{
  "num_hidden_layers": 16,
  "hidden_size": 128,
  "num_attention_heads": 4,
  "num_key_value_heads": 1,
  "head_dim": 32,
  "intermediate_size": 512,
  "vocab_size": 1208,
  "hidden_act": "swiglu",
  "norm": "rmsnorm",
  "norm_place": "pre",
  "norm_eps": 1e-05,
  "positions": "rope",
  "rope_theta": 10000.0,
  "rope_fraction": 1.0,
  "qk_norm": false,
  "attn_scale": 0.177,
  "bias": "none",
  "tie_word_embeddings": false,
  "parallel_block": false,
  "extras": ["capped logits"],
  "init": "normal",
  "init_std_qkv": 0.0345,
  "init_std_o": 0.0,
  "init_std_up": 0.0345,
  "init_std_down": 0.0,
  "optimizer": "soap_variant",
  "learning_rate": 0.00842,
  "beta1": 0.95,
  "beta2": 0.99,
  "weight_decay": 0.053,
  "lr_head": 0.0103,
  "max_grad_norm": 2.0,
  "warmup_steps": 200,
  "schedule": "wsd",
  "decay_fraction": 1.0,
  "decay_shape": "square",
  "final_lr_fraction": 0.02,
  "batch_tokens": 65536,
  "max_seq_len": 512,
  "doc_mask": false,
  "train_tokens": 300300000,
  "max_steps": 4583,
  "dataset": "wikipedia_en"
}
Each number is 500 + 40 x the weight over its row's rms, rounded and kept within 0 to 999. Layers, rows and columns count from 0. Numbers have three digits each. The size before them is the row's rms in percent of the matrix's.

# down: layer 3 MLP down (transposed), 512x128, rms 0.218, rows 416-482, columns 64-127
# gate: layer 3 MLP gate, 512x128, rms 0.257, rows 417-483, columns 64-127
# up: layer 3 MLP up, 512x128, rms 0.24, rows 417-482, columns 64-127
down416 098:442541514472541523550559436468521504487482524528493487429483494502494495513478467460538475557414495529477540525451565571467478478465455473475477502469556451566521507544496496499580559480374526
gate417 109:561500566539521485529523464465498497530502493554447536487553434487450451496498518563553519446533529485511470548505531455531529531499529523509470556508489505487429481447453553513459473474531526
up417 107:482504497481521498517504479558409521472532505511477514509516529479507464493529469526541496528484505533501508478495530569563501475559493535486543563498487548545491472487486532542465439593489523
down417 102:532484425542535534459461473465548495531520496491472511485499543467504430441522471520477512540532492518491496454451483503465539483501485544458475503471434461564510480441539499468537461507451493
gate418 094:432515476448498460621505508439512534479479432497496442458458475548508518482486564433466518430507574469537480528523462418531468524512506426525550508509514444502460497435458452536491490499489509
up418 095:564461534489557545501501431562481521500452629502456456506555469490523491457428513567445537422551583523517495505483462515458504504476470469528560498498526487492493566517496551466558429486493507
down418 101:407529515493435444524471446510465561490480516503488562494486431458511512472507469480471535457512549571530513521546462498476563471535517406491535506508530487487505456454502437547513521460445508
gate419 094:449500519519470475527490478548565495507501404498535547497505481490538537475521460490520499558494472466422472533425509468472518539456556521458488500564561514499548585571504490567489458500536462
up419 102:499532474477528483444490532508523535370479525505510495503560552496425473517531522410479528499465474455531553447494519472572512536506447521504431484545505549505488513443474506486468475524507483
down419 103:542479531520508516425520443608479507517529505530469572499527530535528513400515436491524505480516555560453569506554522499532579490497498448453496490473496540549535514566505541469444414510452509
gate420 112:462482491476452538469564539543463533475538560480470487538479511470458481496463473580513483463473504569484411567528492435572460485489490487504533524436481508555519519466460400454516536521501502
up420 117:501514469548510460536479484496518446461450460520526501456517512554518459466539490510472493422548485429453486489518534548532525497509511514507502473544473535492535466488496520505527446469483469
down420 098:556552506417543478485488471472549467479475470535520502473530551493551599558494454402536510493508452492516507555460494571512517471529471502476460460523494451532494465514512464447469527537491519
gate421 089:521531489455496465536458527490550449557480549485508509530525460580533512453509504543482467484468557475543546496555521557516486515513513544555399491498516488490455496541534515505532469456464517
up421 096:526491448483463541424491523529495531458491621451548410568450543477575527536498486495530490475563486491505488421492530444503510453479512516508553471573480542498477495492525452559470509460432476
down421 100:533522458464492537394502517510544473546444565501508458495477480411511519474506515555507502462530466488514507559504506504499508472520441458518519540504499471438450504519465492539481458509533448
gate422 101:542442518471576524503516481410472520466488497449502479520532526500562534502455498505495536506426514541522492604520457462464518502503529493431558524479516541499472515513501509440485471485491583
up422 106:506486540511539495522477489549508509476492503472520503560508523501486495488429555496434512514426481530511486525537491453573538528560507488461580541481469565528458498519448469385496500516494582
down422 091:461487443496469556434487501481544518450474463516485536512491452468509402522536478486514494462484477480542573424482508582467487492461540451473530458529462516547532542493486502532504499436513519
gate423 103:475439472477569473511498516463508489496454515423464531506495465560461497464512445415486524452457529560524568420489467466594520458573522459530522542570560490496481451473553486511478568507489536
up423 098:504502521477426550504453480541505517558498484540489457538412524498424468541493570519530467516569452429457466499519450474477464500501456572526529577490437498536548539491475563532508492510492536
down423 100:513448537457464521521461491451529503433418483529534498488575524494467495463560501499481471510565482560550450532488530537513439494499486488534455567483555435516527489505509479488545586409546512
gate424 110:531531489548450536540539478537481564490466514591438486494490446488548537516519474497484515545511516450539522451464560490453391469500510516495488552506502511451430493457472523574447555456479523
up424 102:464460495456504490490569518537494518404534445472502497531527515459417562534483509476520468508497496573547478482514494483487460521438456476534466514468472541460535508427516521423444475514501491
down424 104:524491529590477528546480525478518518491481467533487475493551526537517567422495523467477495398468543526493502442480457553451425518479496514519469538467508496445437548509515473515411453523468519
gate425 101:575550492462495491501493480478465484548534513556463402477530426508512454518409455483528574476519506532552468526475473539483570402517546525466579560523507403530489584420424452501421473510498483
up425 106:568550495493526464526494517459492499542556470536471395487486479500532562453451462468559538500532514503502452564515469547450532429516482562463481575527504497488524613440450430485461462579476425
down425 100:490536465549506487480570420515447496428501486489509524444505448452427503471545500514480471552419522422572518530512492558511462447531498551522481519498516491411447527453483490479501507508517472
gate426 090:467556487555415474486549472486463546589576480577489508502503518502459498461565463485580553494532454451532536468538500542498529412493491501484492486525605504535446433489550546497503434483476443
up426 091:513494536456460548475539495502417484467505556531428498498511513529580510459478455548488541452467533489521499576533451513419453427511603506484501526573494444445495464502463482490498486394585547
down426 093:512570476525529514569478427541542560538516527454502529519491515520534472532538482486472522514508515435563508511450492455477479444470450493506522526466483513521438552495418487513473553542533445
gate427 109:466476528409460383488493516552493519560503502516496544542560504477423559578530512530524499565483525460504480497555468570534439482509490445492411489496530498491490511493482565509452464431516536
up427 102:511472427509553481522495534531491524465456516497552574434528512524468535482491500467554513495558532484524526505548480556497434360527488477476445512513526501465508523535419566471526506459493537
down427 101:468438441443535505520515550471545495533475566521512486467537501469463482511515434546463450545527467544468449466532440557501430431498516491520489487511516519533494567589434552512452483532528549
gate428 111:486526494545542480486525491469483472485485467532492494514506508485504494497521536512497521487473557500490536526525502491437581462488424467504450413462465533470555471473504515474436445450464433
up428 116:511432418533549541450524511523523494415451502514504514480520464491475586434549496491558551525482514540496570477426469546450521499486496475551462441449473490412553425567539537502517453496452507
down428 101:426541557477500447515553428508527412466502515533470476513471516518535547534547490465495603526416546472460490513519466522463505464500534467501532480525501517495557464430531514465498484489440452
gate429 109:480462484493547597528566512482485558531497479466481501501599510537429450478508515494439470534532478484502500478508448582523495549462557536492556450511438520476437485477506555441527554556514552
up429 102:512533510481484471507478468496478490533564485494547471487486453420564550427443464549495562479454508461488475524518624484519460478494517405424454535540457437482503543513518458517519519516549534
down429 104:433536366488497460502509500537440483502455397504504451434543467517625502515499465526526490454459490522460509479481560551495519514534485495452499513537518417476465434543492504497454512542466511
gate430 106:470532458528486552482547502486552536580421583440483569480532459446536465502389543564480549496533519484495496562467407435485563495486558497479512503463441546571440518490563502481513452517568498
up430 109:498552535490514555442452453504507464498440582485536549525507479457505491469485506550383556489480488497491497552482503503442526510511528460493470565520495577497476510519524467528552431530502469
down430 097:502479513498472452568474458476576521516535530520436457504496467479495436607548503437507510503495444486464514479460541476566459478533503532484555484418500536495569477463531470479514520527476488
gate431 086:521506517451539568514524498467524495521608507455434492462520541500496511529483526477485429461483503516527501489474483517487582545533503465439449441427455505526392476459544517480458477368574442
up431 082:516488423513496479484505518545449498470438500527484471530494499462495507464579497500529561542524514467445492504525534494497424481554566549505478548556530438502600516563432478456464513521481530
down431 091:534544485531490431470457485464484443453388486506539465527469533466475508534491514472583499609488503547482426485535473563539454515521591551494487488572470471418553546525502531482468528539462544
gate432 086:534467518477450471428488482480493498483490489578471461517483460409474489501511450507502480440501493537554493494489558520528507485504406519435547482467510562517527431506439492413481500415437473
up432 100:509504455510576509548523460556506479507474526440564551535495499528556538530428481485634560536522528499480483479531441474530441494545552502476465498525487468506495539535554510537506506473519546
down432 094:517532360511522487436566435566506494498445524467489485510469572503521547503506427477582525492511457484514465519513459508523503523535477513476489465576538545475519464522527556466482378561601521
gate433 099:558423470485598545479556501528469465548529575613550565527461569435507472569523482489507485465492503459570516512441518531550458472514468550547535511474536451507473479427558512488481532534492472
up433 103:477505490498480514566513500468497475492522406474447544538488427455536521432433536565504488476427490517457473449546412556415494523408459468491462532435518500507561529509529523551475466468531491
down433 105:515533529439426414535502507499483567461518507527497445480512519520544524488463518568509484509413524538511498519526541467508458549515529459503461503534512430584507510551491437496514462582449523
gate434 096:529570489485429437418521543500501448472505448504478501518519496487455510469515468508511466509479532513581487462635501428471598497537467446507542543408571460479464528424463456521490419446475467
up434 106:515548511460458435471465455499481482538477485511504493534504452492402545527518464547470459525466571515550593540555554506510649467550451499498417503464523488507481507468507476524546463521506487
down434 098:497510513545512578537491520451550514470473457541524536516491478539467422516603546550504538449493491479471484559481458557465446517440472556508544544528464496595491481483437565510509517488489543
gate435 106:506558490482466531526526487551511473465438468520484525422484475459542445429479475511576556497547556533474477557512516509421523425486465493576587557534503498511509535453496460551497569484552503
up435 107:541483517430509503478481430490476490416491509487499496557475546477511492579455516546516443337486542516504508479465499506463564479468479509471529475524481532483475442494502518480491632598509487
down435 107:489559505482420496499528480579494494442454480527526501510527557481516437513536496568446510488517522534478415508542493430462513511509505532588587497464509475527504483544523464546437551524518538
gate436 100:457511584458526464513515437518556504575456468448485513507389478573458479524490571531548425527526511476517512539520463475461491475471470472507584477505451478467480506525535481504517499439466525
up436 101:484543476507563433515498459496572465578490486466458563473475472537513505466549531553510466517499490506508559560456536440479520477477486457514547493519469467462516533507451442550488538478480505
down436 092:514565493534564508548511456568499504503527458539489468520535517555511429511550423495415421538501535472531355491549534467477506447540451466455502459555490535519480504528507566470454510478495551
gate437 091:471502482512536552645480495539474482479577491513468501467462522480555566410564485518483518484562438492451564511572518548435499522476471498474551464494453491520518508460505482540458529532530522
up437 088:437466477520514470511473476545485532488527471441457492458440490522475511437529509433506551399443519490500561531533438546523614527531508514485511484487486485527470520510522557472465582453543475
down437 094:468517442508514518386453506523552549496438497489472496502504511494536526581541484506550544446550501448516456549486503585525378521468486471469491506557544539477500542539526443535528496455450509
gate438 102:519529493435508498523405600529540447485501566485500478520479534508497575446527494488461504497524495518494515488553449435494492545492548474465506480538487491506507469530448479490523459579478473
up438 100:504426508557482527518444447485483622532483492515384436430552537546463479511462505544527526533519497493495542532499591462536543492481484548455549515475463547475580427469464504474462489520558494
down438 110:487468585534486522456521504429500512503528442486514462530499472504512533546513567459484572449499483510491527429494522540490557471497541540550516508490511552462534471529496549456410462447506437
gate439 095:475601507552478491546440480464524444488456467460507545465583471474463425404505468487538472537491526503546522494494483486490532524484532482521453519431549525510482464510448425468490457455516509
up439 098:544505526513460499467538513497447555535509547472483541483406552506604562531481529495512442535463498533509491485469525553478479532441495540471623505530495546519504500464476484556519511516463463
down439 104:456536485526517442458561478543513454495545453535542423416398474519522522527539410517540510447467487485531511497435526466432468431572541482397493454472454450526517552534484518554475497489528453
gate440 094:506458502566420480469492479513508517506496556609471599565457579501527444492544477451496516467450448470570518566504490458509524572425428501531516408516569495451476570465514486452498498437468479
up440 096:536436539564549540482498498474521539501485497405534437495483533478472532526467505524462460511507474452550600500430443514464496523485505427483472456575543475522508477564562487518521545457482507
down440 100:513489448483488522453522515483456466555494501540556546483497554533525426429512579524512553456534552559473503419427569483476492520471557482561475566519475484465506529551511571553474474524521483
gate441 109:557489461543474555528427520449557576524540483459490438481495506460442517500501514536454499522517491548529472454501492512539491458489560513559516505512535540498428452516412468502489572554496455
up441 103:544561527489555527508541535483522512479559522509450459477465478576489439552484530505477488449562480488436492517534472510562503468483523462435505512525525544530531390528489525442524479518489518
down441 096:482505424491491592501455536451568469532489569416515424394431506497458481531505559463479505464511494483483500575469481552551535497554456542470458417494510488491488552518520474478472501505501531
gate442 097:428472448490401550479491465527560520493451427510485449495604466518571432492428529465532537570570499552493473481556455457540497437493543491476481488491454417488462530474477534473519510561528503
up442 102:402509550476534501546570494520487465529542539491430522502495489495469509431493481528563477414497541489508496591449467482538498499487470520588525513545508496436485530546535413550478592488525510
down442 095:505467467528469549485486528537591520495444505535470537498462552519456498536550523512492468533578474573500587487542548589562565464439549476555429546365425528504468501540531507425456491468469484
gate443 100:535498477508487464545560462476460477552584497557521466553478481413532395437487537541494500499574528528566531531531509485493550550509534563460469581513602483484493501512438485508445530467449512
up443 108:454495497442550474468453432503514488509509455530555474495465512497513560504521516544472447483561538535527536504489544535534538463490549558461449491522529423555552479448609518529480451506469544
down443 102:546529522562538484476472498495527488460434502430475596511514493472502489553489433497520513489412421440479498477416514487465432529412417441603526491541517522570522462507486550456516513497508433
gate444 102:508502586513516574505493476510533593446454448512464528469501491496498529495463439498373482475509465545556545426544529471506556538428500492419456484468471476539534564503499446469430537409555439
up444 105:503492510524521544556483549493499544434544536503468544520456509546515606459503487476481475540547464498589556485520458506537513528446505508495497552509458410503507492542468407525497524452563511
down444 102:509507482525528532511494530496484516448596481419463500495529548451479484502521525442578491527562551562478502543431469496464499526482535497530543456525483517557495511631509565521487466462518494
gate445 103:513505524480492515460455499540515515508568475562530472516486436510526567463495481491506589505463479508544538533462563532466513505487505441512441535542542490498443502456459460501572525561518577
up445 103:512431521503448532470477547534517483485547484524503490489508546537574499507605528460508504512482515501518485498502500446496426482462495581558517484476510441516493491520571549458474493632508513
down445 096:528574467520489481417518476511484482441474459448537511508515520468531538558499561494551468539523471476495457416554517459511453478533479553443473501515528505520499563484516484475500508522510502
gate446 103:524493529512547532548585453548467554555533470542488520471492493482513536533474510494523537531441508480447572527545489524474406501525476516526542522546470529430514495488445495470420456627513478
up446 094:458558534522529479487522399497498451551540502545455506444500476498539461567496493505504553544504522464550577499460513528461507502459482472532575462500500491423504523445438430593524562560543527
down446 097:517425525532485546561500465472456512529538498470503537438498519463444515479543471502407477528518581473491526561492478443517539534505508538513548482521500471458558552463504454473551466484536543
gate447 095:508477541517481536514465554552487535542518505491549502473555518478479451509456472504544536459459543501530515522458463492528565602467445520524531543520513516475516520498528518573455536500508610
up447 096:507444590480547501501452491528515555542464499499596493445548499461490496516494475528502571429444484488536428650461407479510532514481506515552497558534509474514497529527507494521507532403501528
down447 093:503455500523504403484492478480552542432474462485610451484529458520513502523514534482505430512419471444455480453453460501512441499484545537470468576486523473513497499449460440554480546472421484
gate448 090:565406502438498503530510461548461465503526472551555500434461457563499503422506492493466490421464478490538487584547514441487547435523557498540512533544501535411500483557377496486517514541488513
up448 097:482538459462471507471441562429492481541482586478474490529484562507542543552540461458526490490557489458523535463536483480434530475520453466502500532554504435489525545492505493464467516455616593
down448 098:522489569476521484534541505543513461494496498564509496392573516523485466486462479499492480498570448591482522535514533512494459532455486469552554412494489540494499546448430444455489461474507533
gate449 112:554508542479462441544581420523537506529546517519495562513512509445443505493561492501497456488498497452537513503553490498570545503518513569524499496527455536503564477472474503487415579492499541
up449 101:598493481510467528474522497544561486523442495560476520501548498511500446502510514490478473522502589533483495479561492508482478515498483500525439546504551478461447466520448516408474576420503492
down449 102:465554437449505409463450483461463439478494493530423472537529526547520428507567495509541492400529419560563481474522456570530544507594485458509498511550584445558606479506499528482491512549443504
gate450 101:525470599491487480496494554465449533520571424491537447529576493454451480425520421375446503527515524588537476525498518504549461560439520436421496490600437427503481481534540483490469463502479476
up450 102:468486578450502516432514471465500556501546537405503513490518483521480550429559547462547503478546509461544484560529490479474463554529570501510463507531468402524486488511562462530492502502435490
down450 100:547472565525496460457466555493485390533456464470549429523450462480514508440491527551513478518525461524531499499406516461525518470501572456477419478502467445475485618480535548466438478496533437
gate451 101:470514492482573490544507476444516476459563515504525463491538441530521534449492464474503562566494558580537474527526498618442551526460549555537579484548498428462412467478444477520510443446503516
up451 103:502508587484434546519575535515487491489415522571481414520458485492529449502503489525476476532458508456471500524515457423525502481506494584557531509541473553478506539495543483522504449553482555
down451 099:425483494503541571454596523522494537504439542564538488549605512475508474461496561485478528494521565512479516499568458499448514517496490477466463525534460506502544522521531410546473529486490605
gate452 121:515528497444448580514488421442518530416555480577537551511532535494445485475529506486538541512467497485470538541571466490576504540463501497476482492518617494439527480479502521541519494529518538
up452 114:487481586448556530467469500504525471494576473518525485505484470470466549479483498478496514500525455597528494501494564435517463469537536454522478534510490533485451502452497488495407519561452527
down452 110:538480530498440502547485514512533473422515474508519492464533480501489453431493410525528472534547481515404484411496527522561545511494513479571460547527509480566428513553472446569518506524520520
gate453 094:484490468545480553491622456495532450512520509486575480464545481481477504526522451544485441475501574511443508479503475485472505488507506508478500469469507519533550530488485460522487388497498458
up453 095:543454443510445382534487448473465514561467558436524547529430500543483595485563550510491503401516497466520513502484421515510506482466529473527507509532551446543437495497467471490589547466422518
down453 099:463461474450413486443404546489568532479476493498517594482470483547446461513511591520545515503506484534501535496492514416454544536467471489535454480478452439534512476496552448524461555518492548
gate454 112:491557496512475411530515506517514464468529503540459602496539441494496546501563513428530528533511509530512528539471511481514547512556511479497495498500565496496484458489530423542487480531496529
up454 112:489455483511486535482428441433531565515513499469514479458509519479506531561520505436488486523527503513541535383499564480471519486423499439472430541491442541467481502484551551438565495467499479
down454 104:496496498530537483484497531504440622508533483499503411500466527498497479468430440530471524551506437517453462510533530516503481521469528439501447485501480471479493436511417542578435522455458518
gate455 110:487477471544490549477545469486511528577481378493427471479488501464498464506610514484450507557492501443537514467468529473551515520487500465465475606486509451543480506454525527503459506505492530
up455 099:506503532516380506491456509531510530523474585614518516471545524538504525514484428483497461511525459467576501473619442511463455470485514580566574465578481516509464548511470528519513490459492545
down455 103:462477542403485480521447519526482469495515489524508488524461519543499518502550493484545444497530488499508426505569502466517510493534416499437495536569459536542476475532541435483496420438523447
gate456 097:471498499502451515507500526513456523493468471432560501434497496497495614553512504453538518525538557535435513453490550416407495540510556495488532461516517489495549455501486498491578463515495519
up456 098:523479495405461455461582521506445537505459494456563530505471501492475575559515516526511465456470518524443503483504551486510502496528516504549548416606493558518507480462556423451517479590546551
down456 097:517518485456451504504508467523556546440556406476508526513450422486498511458452513487463446521495447490538476450412442373446478529477483479520447560512597499508439548499477470515479515507425564
gate457 118:498480544465482512480522481429566534454439462554493490508478499455489516476451547521513511498472456480511544501592474475513541464527504505545449500484584437550523456507462563494500514433531499
up457 103:505418487491459472539539554485484457482524541542447466484444505553479502534483516515493552534523525582526546467437503515502490468524464437555493460499533476516500454530489413501526562523517517
down457 098:493480443454420536625551495497469526479484529520472464454445454528548449478548552513443501481512439521524511468509467509502548506509523523536531520490469572560432477464482512542461419482512516
gate458 108:522420517565508502564475568436489452505569490438595532566595488562489465525534525561498516459528586521488490450484463490481580494521560530543547550504454492463526468479520485492517499593496513
up458 103:481491507538449414526466566464524453493454479440573506558512606472524458498552470494500514404511476544570486462496487530485496510571500469503527503506495542488523490479515484523566529543483448
down458 108:476521434452533607517514501537508502563497531452492511467381494507468542467442480500545432528551503545477531524543564463498458493475543530522534513532522500490478548513478518514410486444483478
gate459 100:481464487529500545471618592513510521501530467522474539539420445518472503521520545447520480446461526519515454489540512483535556572525509463500430479600465469506470496461500475490493552574468530
up459 095:509551461540451491483488519451583454485524401518524516455520480505522519498477466568461550536511528506491483480499528494516495497458556497502493515546550595493560575548479392473532485439517490
down459 109:436509530476568495586492474439524467506434480522514472536531475471544458507526520467536498483456502501439465514481520482505515493475428452554501466506558586507543572448507546483494452432464471
gate460 096:522569443507464492456501427472534435566505493530568564574540496480529419507508516499504468483442524531518516519546492484522461543559418488552515594466503536481433485479588481493532484460469532
up460 096:555509460501450485493529548502514504450558535507524537526551474513524531509473541528484522542467574554548511507504485526536422510431526452475496507550479578514524533445603447518564420477537505
down460 096:523505471512549514508445428442523481518571556488521462551498539484481526538474507473494504510511496487480522469442508489434498528504572537523516453449465541530514498468486531462535527522503558
gate461 108:442482530487505510567473520478489517514522582476503522501497510477528497440451543425511525481496518477518539478497489442544450467435523454542475443475418450523456465482503575504488425440423513
up461 105:536474479434510462439419531489499486550508485481468542493565543508486479500530535509483524463527534517540449553554563402550554529518460468516546414439477517477476453475502488554530481507531513
down461 103:437474571476596512451470511446427453573457511477516469493525488460430482486503537430434519543491479494518486434548488443517492460460480507421544439497480561493516471521499550483528486414491479
gate462 093:558453540466514494498499528517473521504455561517496426520475489469447549527509525405463491524525515434499497538484510481551483481497546507470449496505459495486502460505477495525502524552463470
up462 092:530491476564490506547544453518461486396482521463536474491496536529462520546450487518560533573546394463439578479575560492550480499447525497557481540466585487487547529504511557493540509495481496
down462 101:459479470491428449516503422463508493439507563465619568549509507495494476570471455518447460500506500452446439526464612459584438533431455551563531545467520482497529520553503486494520487533493476
gate463 091:523494517464437500493522525481451519515503475542573508508500525483610587494482506486457557523444546501535503599550494477497522512435516555562531522475558550527515499490580538501467482528436460
up463 091:514463544509435548539563564460455530480522525559511504573479442573502523476496500518476512487419507469534498471502462458544474505446458546568541530533531514510488482517527612512484544609473488
down463 095:446414454558513548546487486562497478423493502466546513491516479462589515515411506518563458497484576543566449505468567536516559475517509497569458571484476511459553444474533534445536540512434509
gate464 108:539409447557474478544557530445430517547541529487494464517523444467522529411488490506544449496556447491535473476491538538481545462491561502501454504434536573473495428528460570522490444485488522
up464 101:488480526468547483444538484534451434537476494545466522519565525533531526526512508512433544456455534478519489432545521467571470545479467480511430508509479455508483496498561508465462423465531474
down464 103:491496480485455530433465570558587541461475485542571510451517454513499548486501561565502481449436521431540460530474492431510489472480545441591535430445447567546480518474457521539493465488503561
gate465 102:497570469528506435498482495528446507501473473472598514491490484487511524448493537548567532532467423489502503513492503410442489535458524472485532426511453560475489528511521462504550462487429446
up465 109:454476518568517491544513457547511596509479529465527573523501464500564494490498507596539556536483440489561531568525453511477467546463569442441506453477462585513475478483455480478548482555482462
down465 098:441532467500417517504457523483427450481517526506472455490543535431489483581494523432450464480498489533444502369539533504510529448495489480498506543548549467494555551481538541497494502462479536
gate466 094:411529536511547545519512537505469522493470514455462519505382475518492490498464540460493577518498519446512503542504393549459569523442568488540512518456493582480432454521526481486521507529467517
up466 087:421497499508445484508527522507536506541443490414502548527528475452477500460495485545469567527578508483503527495472425582487498538514466507475500530525479581510500466472531473527403561503467570
down466 098:473552596450483533496494561445505445512523488518502490495417458535523454511538493489468501551502448456461495476492517483431529534509443443533539537493470434497433569505516401544522527481450509
gate467 098:463517499455457518528508525608506515507547465535458493462477553514524490515499439559570538558522597415552511499548557464430489554522546509497480469476547495488482506575514500488482485507475478
up467 105:546447489472522541477529523504486485548446518469464444508547459500502471442495462455488508541488464496519483394529531469505512517523531525532536555508451509532448558500445506447487488479509518
down467 099:499536536419505512469498497448537473509555436536571476442396527502539479446510529543512537528420498432472513459530543568486512489523499490501470491459513492393481510436496521546484493540556473
gate468 104:496530516426486508559472451441521508476504429494508496499573535522466531495560546483521462549541446510541545484509442536511506518514544506510515478494482530489481502507486556518425510512471510
up468 096:537505498430547479511448470457579457519607460465547456498547450544476532503541531478501539566468482551485577492495445461558528528560512504462534506458449493468460538500479574519476565503469475
down468 102:488522518448458435550444537513439472550488506430444499533535488549491502488457448477490526510517439498468564524495513520471402460437578486554495505596535549512500556494574461425541462534456487
gate469 103:525533490466463536457458524455501532533424436521489495521471554475552553594502476450561554491538482489509494546558470514508465405593583452537550501538468509449412438495499485491502527567509499
up469 097:495511521540613468535505528520428458543493511518448515400413467556460513457505460519498513506454495487456465527525513483532460438482501514517540483501510470534478557575473467496520542525500478
down469 105:487486589536525520539528527458489474510565518454555498540388525509467508522540515520517512456448553496535536423482515496483527516521475473465450476510477472576573519569459480489550502481483514
gate470 098:517476524576522481474522508540500513455486549432478447487535519485473452491548555510545531501558518496481489461525607498521499496460457497514543489501529487452489453411554519477440543449481542
up470 093:534512498534527537482491488501529541440512474570545495484461543491486514475462497458593507527577375547514527440444506467517494489458531514465500536468501470502599529450498536524480476494524479
down470 097:496449514486445505553522459453534472501546476517453521519446515461468544490507552487535509438454459540501475468458451484497543566459540512457560464497494587502460521485521459557523500456435477
gate471 097:505385470503583533480453451496477470552372419499480560497540494544449531484506545519510516482535444495510475518498437440521520518547499573483576496509492471507589459511530544493441487506445422
up471 100:474449503513522559523520533552536434498499509481424538463505541550431477537524495479515495476544511553500512480573494479573495473511523587564575494544493512597492479450523522502370526517449459
down471 096:536562500500576477462474496451421471428518542523619471527498524446553545499498511446515586488433483517490452545467566483510472464520545519453445499500523484448521509529502451475542497504548482
gate472 118:475496487486517479494480484473511482492457528509530500546586536515531607538496566467423530502430457475533522513505492554537550440546521465558554479544483450395451555535457483496499452541423497
up472 119:509569511502459497414452552478583520426490545502497569559499529470498531564501495485453524464467488485470437531540514511412550482491569468491501487464480537491483502494492486486494401396496451
down472 107:452445478465523489512477466525483455452545481522490485537551508502462444480499556497509474433474501519492442532470532560510462495470442519525503442566515495545451468488483528523471519438484482
gate473 096:502475499539425493420458536451523452510472486491480523482522514483510506450552491565512522503529482536555519512591563470489492506526525589477521473563509554492533563478455424369443489427477504
up473 099:501442452484461420506586534516525495475574605508464515479486418487497472521518531499486496473443439532461515542503499494506497554572499471534547498519572386478419469488491474464578505484567518
down473 096:530471456515520574512488584495452505499456579375541483443437588547531477421543520491498512522505559525517508452536556543563526502574552469551544471473465570524480484507462499484542524482501525
gate474 100:515490478534590508476544444530495515444525501550517479475462510494517458537572492504512469453496503492466526523466532444414499433436465440466546458487495478534533509425578468575510460516467503
up474 101:486506494561484489468448499558519522596535493507464468558534548516497454529512473512501563565471444529493495509442481549547536640532504472617526502519534492510473520480509541544525558588506477
down474 099:469486492471524499483513477578524574503482444496506485526457581506507538561444483518408516476498525503450500533541519511504572477545504422480456526546524529480577472425522455474501464518442499
gate475 100:456483503467484402486514530480582471520496540491474509475598456460494455457542448500470479510498542497476517426482483520515535453492532444511591478451585496543433471482487439521426504423520506
up475 097:491541451502565401504503540502539515504465558468485499489516441512544395450512449575529522525522573530450487506497515569472573500481578435479586482471545436560504488497501441514494448491547546
down475 102:514472428562536495559424493491503485467497527507515513517453503486498548452516494548437434471497573501488504529470484461476457569518509515541573563431489511497467491570425423452493543504460583
gate476 090:537461491505480498475473474529525506544523512588397524506561567514492484546498470538557512509499488508546568514499554537465504478440594504496509497500545562537495481478586513496533514479473519
up476 099:491518498531530453455533565519481539536500596493574497528463502481471523469479567438496498472518554494430414499522496483516500493521437477467440531509511491500496472444504515411440498393474450
down476 093:447521517487528499548499429472478541538463547487528518475531572479473538476472514455543487477434463489494492490438500534470588461491494505587494547509546468548507485529519495551528435517478425
gate477 102:474511572455421474541547478498487500547532526519546513488507441407514487539480517506551449553500541483596492422409451598460568508515455410442576537534524513503528471470488482496419454505504541
up477 104:504495458475511540450455514506471554470489501568444464489491553505525499467501518492550449443457454521433524554489514451463555490468482518470473479461469483527529488476576519503515515492565470
down477 100:518554500462521535481487447445465600485501469583499533515524506599517501426503508458424466472513417465544516463527505505490500493504534493485437465526516440568453436448483527467549497588470512
gate478 095:517472512452487504522528504567462444521503511472503436517541407468544506479470507557464482462504526568497558462482510535494574542489512503493484522474548495535473462549545562533482458577563424
up478 093:495488559493483409505487509564491535541477427574520462498473492451396515523459522476508471506529517430560514502501444524463553505505438470536528505542441442484566530482468472526559474545471482
down478 096:566499467477542438511504557511531508507414460565477566494511435479442516437535468545451470506520492497555579555480461547487465524429458498459486490498518516506485555571459531502446482525501512
gate479 093:554422506538509486479487531511516514434494505575554480587520452546540514510466586443550480496464502443548510518550488456512426473473474491513502495482494475521513481496444538533471458493564429
up479 087:476434487513461545466505556466440414587499530471458516480490487534524519439463524520507457516458525472458542514445494551530438528518455475501524536575455523501433543519481479441513515494518499
down479 099:477439519449514549483481496498528481441499456530502468523442490535465534509443519567579526500534523529495494544512445517443459475479456511533509518483503527499518465462552537482476447546546467
gate480 101:496483470481490424501491462474496537527431435497511546505470554529490432458492539497578438514509515597469547570483513510476548556511452526509494465463544478510550495514421501563511485559550494
up480 112:439553486541488459516515539556522479492487541541475508504538542506462534491405438526537609529475455484550531477490489453524466487458460468559485492466527566471453551510545471511467409449412504
down480 106:472515418554517491483545478513435494419503444511445512478497490456512579493481484541473507507479525493498497494491492397537541501472496509444518573490487495497454534466520487529466484537456517
gate481 091:492480564606521478501534537525505484477489501458515553454482491503468487561502569508454507572584441511507546499568498528573561487498550522512482490436447511556511500460425442438432511484494502
up481 091:595517426426495508500554520430529513511541549503484452522599509466528481576409497506474546531500579496465489490512474501487518494475574553528524465468514431480489463566446535493457508489526498
down481 094:527447505485431534454560498491544483480428555520499522484533521487525441489502467606563466510518412553537545453507485501491532553549456452535461471528487491454569499453485531529521462501472496
gate482 090:552507540485524490501518501522462448486529521499486465534521478474496468495448456513513472489528441575426539532480447517498466528446536528526561517489517520451433536482551503480572504470583519
up482 102:544447563488485443512482544592444453539544453454489456529486459492498474544494553499510486494542500512458520530478451569531486478472549452531573515522468562510463551487531505469529528534564480
down482 090:531533438445507556540461482477563418502579488501497561475476488515552468534525504478507486520541479500482520459457485554451419514517460496541484441467511465458526426455473452521528503517439566
gate483 090:519552397472470435468469514489533555538493500524504525455503453517569510572513537539516524489596490497501502581505532493480514494432497513514511462472551493541505481464541398523443435528506464